config = dict(
    num_hidden_layers=8,
    hidden_size=768,
    num_attention_heads=12,
    num_key_value_heads=4,
    head_dim=64,
    intermediate_size=3072,
    vocab_size=8192,
    hidden_act='tanh_gelu',
    norm='rmsnorm',
    norm_place='pre',
    norm_eps=1e-05,
    positions='rope',
    rope_theta=10000.0,
    rope_fraction=1.0,
    qk_norm=False,
    attn_scale=0.125,
    bias='none',
    tie_word_embeddings=False,
    parallel_block=False,
    init='uniform',
    init_std_qkv=0.0273,
    init_std_o=0.0,
    init_std_up=0.0273,
    init_std_down=0.0,
    optimizer='muon_variant',
    learning_rate=0.000909,
    lr_mult_o=1.5,
    lr_mult_up=0.648,
    beta1=0.93,
    lr_head=0.00418,
    max_grad_norm=1.0,
    warmup_steps=200,
    schedule='wsd',
    decay_fraction=0.739,
    decay_shape='linear',
    final_lr_fraction=0.0,
    batch_tokens=[65536, 131072, 196608],
    max_seq_len=384,
    doc_mask=True,
    train_tokens=750000000,
    max_steps=6200,
    dataset='wikipedia_en',
)
Each number is 128 + 24 x the weight over its row's rms, rounded and kept within 0 to 255. Layers, rows and columns count from 0. Numbers have three digits each. The size before them is the row's rms in percent of the matrix's.

# up: layer 5 MLP up, 3072x768, rms 0.0309, rows 3015-3071, columns 240-287
# down: layer 5 MLP down (transposed), 3072x768, rms 0.0486, rows 3015-3071, columns 240-287
up3015 107:130085114122122125161145102168128094104101131140117127148135107135128145164118107127095146174132145122105108126175145139197115159125091156159124
down3015 101:098132157154111117101120097161159124117189129115150128080090138120116170139127152127166092129082117140105141146151150121088109113153110168142103
up3016 097:145131183092116147143114139149150136192085152130147109181114146122150135084150161086138138170136161119140137114106176075131128127141122131181137
down3016 097:077133090170135104106121162130102117116131126139114122112118128177154145129111142140127123155128133115150155120104100151141134121151119143095131
up3017 098:185120111144093111133125134159119159160125101146120146126115111096083070146133094149140159142110165117183133141106135128162123128102116096166126
down3017 097:120128122109196132166121126128112179141135161125151178169123137148129093127093117137105125133157154129141178133120118133133167087130151189085140
up3018 102:100123158121132163141141098123154142128148146156139118151111090161179129151142119118107115130067120151095157098106135176132192173116126133076157
down3018 099:126138075135122112122137162138127125179093072124183171158136130142140132140147098142127105133130139106106117125134143153108157102139128139129111
up3019 102:113135139141156116147153138120132106132131161149133108135090130166118104110125159113144115200128117103097132129134091127113190128095139137149160
down3019 101:109103121122152118133105085133106142117096139091101124114110122144083137085137113127077111136130126105105164116184154144149073082167129106122118
up3020 094:142168114124128139179084140129111136140128141141118147110098148159120154138116126129072139152085109108134143143130132143102114121127165116130151
down3020 102:167119107144105148067142134112138152114187146136178136153159165134065168154152147187135073129121117120121112171122116143136122162100078144122132
up3021 102:122153139144094198093126132142118190107138148145156093157115077158138096106156121120152112126110177112105136179135139129134113155115126142098129
down3021 100:112115133091106107182105123147130139083150139115101178127183164164156154121090117122133153131146129108155101143140131129115137145119147119144111
up3022 099:130104107116141169093168096148107121146131088112125092080144142139156148092096121110132157112124152121113130089135093100105144122153123110133118
down3022 102:109143109110113135106133146113124142102178143157129102109180158113136127193146143112118112122131148138117126152158141127135152145142124111153070
up3023 098:108124132125141182096156142162113147126149160161118147134119120094120118136115124187150143142114103075094106112119099102158136126160121115139130
down3023 104:143131138129123144176120153144130155098187130189115158129114143162164076155126129092142156108105137131100152091098111120128143114138136110134096
up3024 093:157132125090137110145108077115153109054089144145126125147107140111148104105129115136161129147117145119126149137136124115110116083088112136137118
down3024 101:102141123128112112151155118152114136138119134102134125118108159152121104127105142142139168057109142161093167148111119124141148113110127116119094
up3025 101:144147134159128147082125118099117139127132152130115194095125118094150142134150126116127149151085144130080154134117107164109150156120111123166123
down3025 103:136131090163129116106120179138169106138096092153181142100138117105109113146152106136150153117143110111117088111133102168126174108090114129116121
up3026 100:143111136151160136113138120113116137131124085093125103153158116105133132109122150126151165153129064110134123124148188142100102085155161134110175
down3026 102:158163078119157121151115122149094089111153156151099103109144099112117125137101143173138178134146143122125153103135097152126128148134126118168137
up3027 102:092079129169142130104147139171123107134127131130086107118120148136158145093076176121130134118132141080163146095163102127160101128116159106137121
down3027 100:113137150161116112156129122145175131127137096129115102138130076116105114109179132154099100145138090161170136141114173110106129116109128116130142
up3028 099:103157162160131151192128113133160154150102054148123123167157079097134115110129080105102133095140116186131132097122085109167166092127117125120092
down3028 096:140150084109131107100113074135133102116106132126097134113139143120111158139144137116149101115192160085125123192163124125147128151134134188115121
up3029 103:146128192138124109116141155150111125178127158124119121087162143114139135135111099132120115146155098144158144128093105114105126154096128119168142
down3029 101:107110069145144086090136122165112084158121103129121120161119133116151144095133134105179172124106154162121129129126065155086112145155127113138126
up3030 100:133150113121141129138141167153131157099143120109151094129128134103151119113137110159150108126145169110139150100091104129146059111128144117094137
down3030 101:154088104128092145123114140104090140135142108133126182127132146126117103148106143130125168115146120129139150090095117152145137114100130146135129
up3031 100:114124132131131107139090109168128154105122127184122120140090087134112124165152129187132126108118107123123143138076150099123097145127108133067105
down3031 099:100116114070107113057091165141124118126182085106155123108139102132129145088185134135134130107155130150086131119151126118088109107155119176159118
up3032 103:148122144136149129143131131143124103095144085118102116123094111154109153046095113143128114107159116183151119174078107170148120136138154114113154
down3032 105:127154107143109117119092097149170117144134110102111098130170154155113166109147167123154120098146165124151099143173081128133130179097099134121160
up3033 106:124150125160141162154133128157111142146140117105106159130142141130108150138088121085152118160110114170110125117092102139151160157149186139172081
down3033 106:084214117102140133125139131136118136125136176149147152156148146137145123145099128131102153108133129133124142092152109090129091114128171105106129
up3034 099:137119144112119152126096126126145099154110140145131083158142133143152165138117160131138120144068148098192148079141085165145129145142125130154089
down3034 104:128116124134116114133119151099167171122180178096131118122118130129151102133135092134131097111128096146121143119106098163124133147148182112113093
up3035 101:107122101146125171122102146136141151126168138109124172109098130100144124155093127098120142106133105150130133106120109191113154170161160131128122
down3035 101:112138142098098129111123157138099115107103096168146135089148113087129165139155141110105095113117109128141091147088174111177091155154118094119124
up3036 099:135127097120116142134121156101146105141130094126138131129149118114115180093166147091140121108176140151124116127177172145130172171144147137132099
down3036 097:155137171141138167131113138154122146131125100160085117114100113142124117150127131124142108101124117134133106131114124128127096117084122123158121
up3037 101:067129095066125109133111167091107093151115113139087158152130136154126097134118159117072097128148142136123130150153099131134127132143114139132131
down3037 101:089162107164144110127146135159151120095126131121156166132130113114128138161111113133146125113153132140127169097119127122109114135126132109129130
up3038 101:103065090170115130135111150127083147134158162135101152132127161130133128173162141162132125145139147115108160123112106104105118125124106136132148
down3038 102:178103136134090132115164060117158156164112128137106130091150124093134162185116131143137125098142141145178083149143120136120135168131109116152132
up3039 096:133128162143137141146083113103123078126114104114115150128119105096089142156093132153086142125125152121098142102115093083167096151142118137102154
down3039 093:145120148132088061123125151114133105153148117127125065107126129106134120123128137105129134100139121099127136163128163132149160149178117129116159
up3040 099:103132111160066090162129166076101118144109105106144147101112151167127126115130148091139189140141151178133131134130089178125135153123126156144134
down3040 100:164136161134175114113107146108154172139137138121153172116163142116151125140115177173130107091151168109115112153138089077112130112085130116119152
up3041 100:109101108157101148139112127177109120121116118127113142166109127121137095100175182142113081161145107179098104119152140082114142151145123147118119
down3041 101:082130153144097117122112074116127131135111160124164127127149156111099173144083127129127159101099103139142093180147140161135127100123117161132136
up3042 098:118108156082140149092150104173156090130127101128198138149119106161136143109108118122108128111112118129117179125126161156092099172103127114080140
down3042 103:158126129120138121114151165110122112107150131130121128166139135104090102095149170109109195149132096100131106116141141155091139109163122135131147
up3043 106:129122114114160131190164103155125114149111100107115122136114118187117117088116136136095122138193172095158159141142114093120079102165153114129158
down3043 100:098122105129061144114125053134113121105122125151149118131120123082146101111144102064140111122168142148130141136141133131143118126170151109099143
up3044 100:111118140147126109119128099129097123075104142144077124119148145130124113169128108118141136136139133105106118145145115129143094095118080095113138
down3044 100:114114166073116147129108070108167120158147130127156156110154117133130138088122150099149121163140156145125127148125124164099166115125142173107160
up3045 102:091083119113143125147175129115152135141115119149122186157159101136154149095134125132069126136120098142126142122182123131113150144122115136157159
down3045 102:104118127148128163119153143149123136075134103123132139110131103129114155153126154104097072116123127112158122119124107133175119091091078135102097
up3046 097:144161101135153114116120121146130128116135161125113126110127109130111106069159115097122115135175113113189159152142132104081108134163160121129131
down3046 092:117106128104124162132168106144130125108141116121154145136161116143133130103150136110132121175161123063128092102112135113108107152124167122124145
up3047 098:164061130159132137116102096150092158135108108150119098126133151104160132101145104105122143122108117150135121136119184068147093138157095080143098
down3047 100:099161141163173124148148121151168137126106113108083165135115100143087122133121121143117155171115178139124141125134092158104109105106072124141097
up3048 101:120098090088154146111090118137166160157145113133150170164125117118115138096129098132166107120113127097121132105118145119101143157073175140178128
down3048 098:118125099082155132120105087130148086117117092137115171102152119146136113144123115117115074113200174114138100119108109126135136113116154129106112
up3049 104:116134157146163162157140125173060079133100097131128105136137122107162125129148161145108119129106150132155187113103111099150150110136137132094128
down3049 106:129131158169138119169138173150108187115135138130129140143135121098145113139101174142085109121118116159120129126123107155129132179144105153149115
up3050 105:160185137094137164132128144129129085156130128131117133145126115140097130153148148135143120140083111126154186088139127141132140130153117122114120
down3050 107:122153102130124118142137098108133126120098128092111108129138104106136197137154131154124129110118128118125153124135137141131152113126167090156149
up3051 099:091157132146139106138126127139110114119159153146144126136159110109165122161116146073136141144121161071135162128094118135127135144152136107121139
down3051 100:154178155126139098122097101097138129129119118123147113127085176133132118140073136164122116162141109150123147161147127141127090141129094173109146
up3052 101:168138180150134196139119104173131119129118128138131129109127122123119106182155101132134114177120116129144171138103152156113136120114126157109149
down3052 099:118144120141109092122130125108128104154131099176147098120134112137168128095156134093121153115129088118124133118123108145102117100157132132154123
up3053 098:141154175140126178109165123140112154158087159157117135105120118109114137129119118112150132085141122108148100138129111105153122136158158186142177
down3053 098:124121134107151149144103174109148094107159112129119151111136144167110070142135161135127156138120145135119103082176121139122143191191145082136086
up3054 099:138146119132153119074140131142124117120141129140083098111144111121121114145136131104102101134108147159132143101141147131106186128136180109138105
down3054 094:120139109117106177118189093166146104121164136144138120141125093135105147099116093107118148143178185097094164101121122138136072111161133116098129
up3055 099:145118131104144135134165151119115118139129113118114130097138139120143113133081144126116122106121131154129112177134125124100129160177095123130099
down3055 098:136110127114148138141104152136167143168145115139146161133124155116136138127110130158164138130097151103099146122151119155077130108095184087160122
up3056 104:178163130122151122159114133152138125133172113145132125133091122187129125093122090144057144153112131132140132131190096133093125123148139122141069
down3056 107:129142126111143119105110123135120145145131179142146107146164115131129123176142147120090143170141127139109121089160125133145122162081154135133192
up3057 098:118097096118142097127145115151151113074156154149155145111116187160096110103162124133106087149130111130154134104142131130130104125109089133162123
down3057 096:142113098143172073095129106123117137137121126127125091133168165126157100158080106100090128138137122127154120116154133128101128121098152130123101
up3058 109:140112152145133162147135126152137140119145113145159117078121107132190097166099092125145147137149116127133152131126084133114153136152104141140133
down3058 111:116149097097121139146123121110109121128122143180142138108148111176132096105101156093122128152097096088095080103173109081123098141113124132097134
up3059 097:121136145136146119103151089120148131134085140147147141099116108141145098137108131111135134178128117133119104170137088110170111171121154167122121
down3059 101:146081138118127135099121114113152126118115101149178116153129111120135171147109096111113143118116123108097116164120136129133151107096112127115120
up3060 099:137116097185138127137108121120117094142095147138109110106141153157129121127131115155114083130159137118117159092151167136080133140161188101140124
down3060 090:080141131087100142090144113109117149138112098102110125103155134101139137095170125147176181146110200100130102118108129124145183116124110146148118
up3061 103:138120097134113137141139098146121140158129100163118147122143143103120122101140154109163085154161105123125098131102217170137099114119094127114148
down3061 102:131135137132136151140115131121128135114158137144109152132123147142139135143109129109143094122114106111165153147124142112132125106112141167124127
up3062 100:111120113096117139115135122162119091155108123089114140120174153114084096121129157140157084109154145065126146124143134155149142136114097139131135
down3062 102:097135152121127103140138134124131176156121123151123135127128137127092179104149099153106133111113081130170108114121140125134170101129145109163083
up3063 096:142138128098114150133119137153144143078091110106097145183092135156127147122130124124127132107109121151145123102165099156111139122132103115114123
down3063 096:136133184142123112160152128133140154126149106121117157121145132099121125117107159116120146112105112146156126126139127112161154141133109080088117
up3064 098:120146123148130133144110147108112135157096155106137097122155114147109141095133112132129113169141144152133156117158142134126093131137191122148144
down3064 096:101150149136155142101138127184135145091095148147110161095115127145128146182120140122127124131138121118096124155102111128100159129179107087087135
up3065 097:131127134113134119138116113129150112120117166110083135123127085126132141135157089117096126143119147106132077088156159105165135134183121104150125
down3065 100:136104142134118106128160092142144146113129141106183138109098132148125080142174119070169131122092115063140179129134169175108150171140079127112161
up3066 101:106127080129101139161106213168097138134161159132104162130105109130110125156145130154136106169133155125095109130106097125137141132098094132138148
down3066 096:142119169157142144112140204083140123118137130108154131122154151164100164141119095098132124115118103135150125106156115121134123104132130119115152
up3067 099:122143115154146140096100121137108145111118139098113118130135099120130070175127105148107057128141141111134128149128173165092104138106120110103111
down3067 094:179141118129119127103085084141108142145128126185106079181134124085113156132132096141121144151099077110071108105118104128139119137127112128110119
up3068 106:125109118106122127139158135094097122155121178108108113153125121123131156139143119143108162127118132115105153132117101142126135199141138089134148
down3068 107:101053130110089101112096094097106116139122155131160178148126156127073107147126114110148151132132146121167130131095160139150119169143101154141136
up3069 101:071113097177120151133116162091121166121154118154121089122123072106109146154126097135124115111119144137052152092116148109132101155127122131116107
down3069 095:136121150130134109127140103129136131132100090116120103086129104120152081086119133132139162130119183137103138124162078126131121099136122158149169
up3070 098:196117134147116154119121124105123146077110114160112103085103120100121091105163142136131099125131125127121157063172154151086145143146140134115095
down3070 091:080117143099129143088142135115088145117138145111104084153181129132106123097099117131130147125103153179125126095123087144166131111108139142118132
up3071 097:130135138106124100144149097150107108152142182120128123135104115127140098100097113118100125120122095127136115120122113122087112149132143145118151
down3071 091:139149157172148121123155138163075152121143124120111168121137165152127154147151143166121070180163138107149159154146108158075158115125126158116110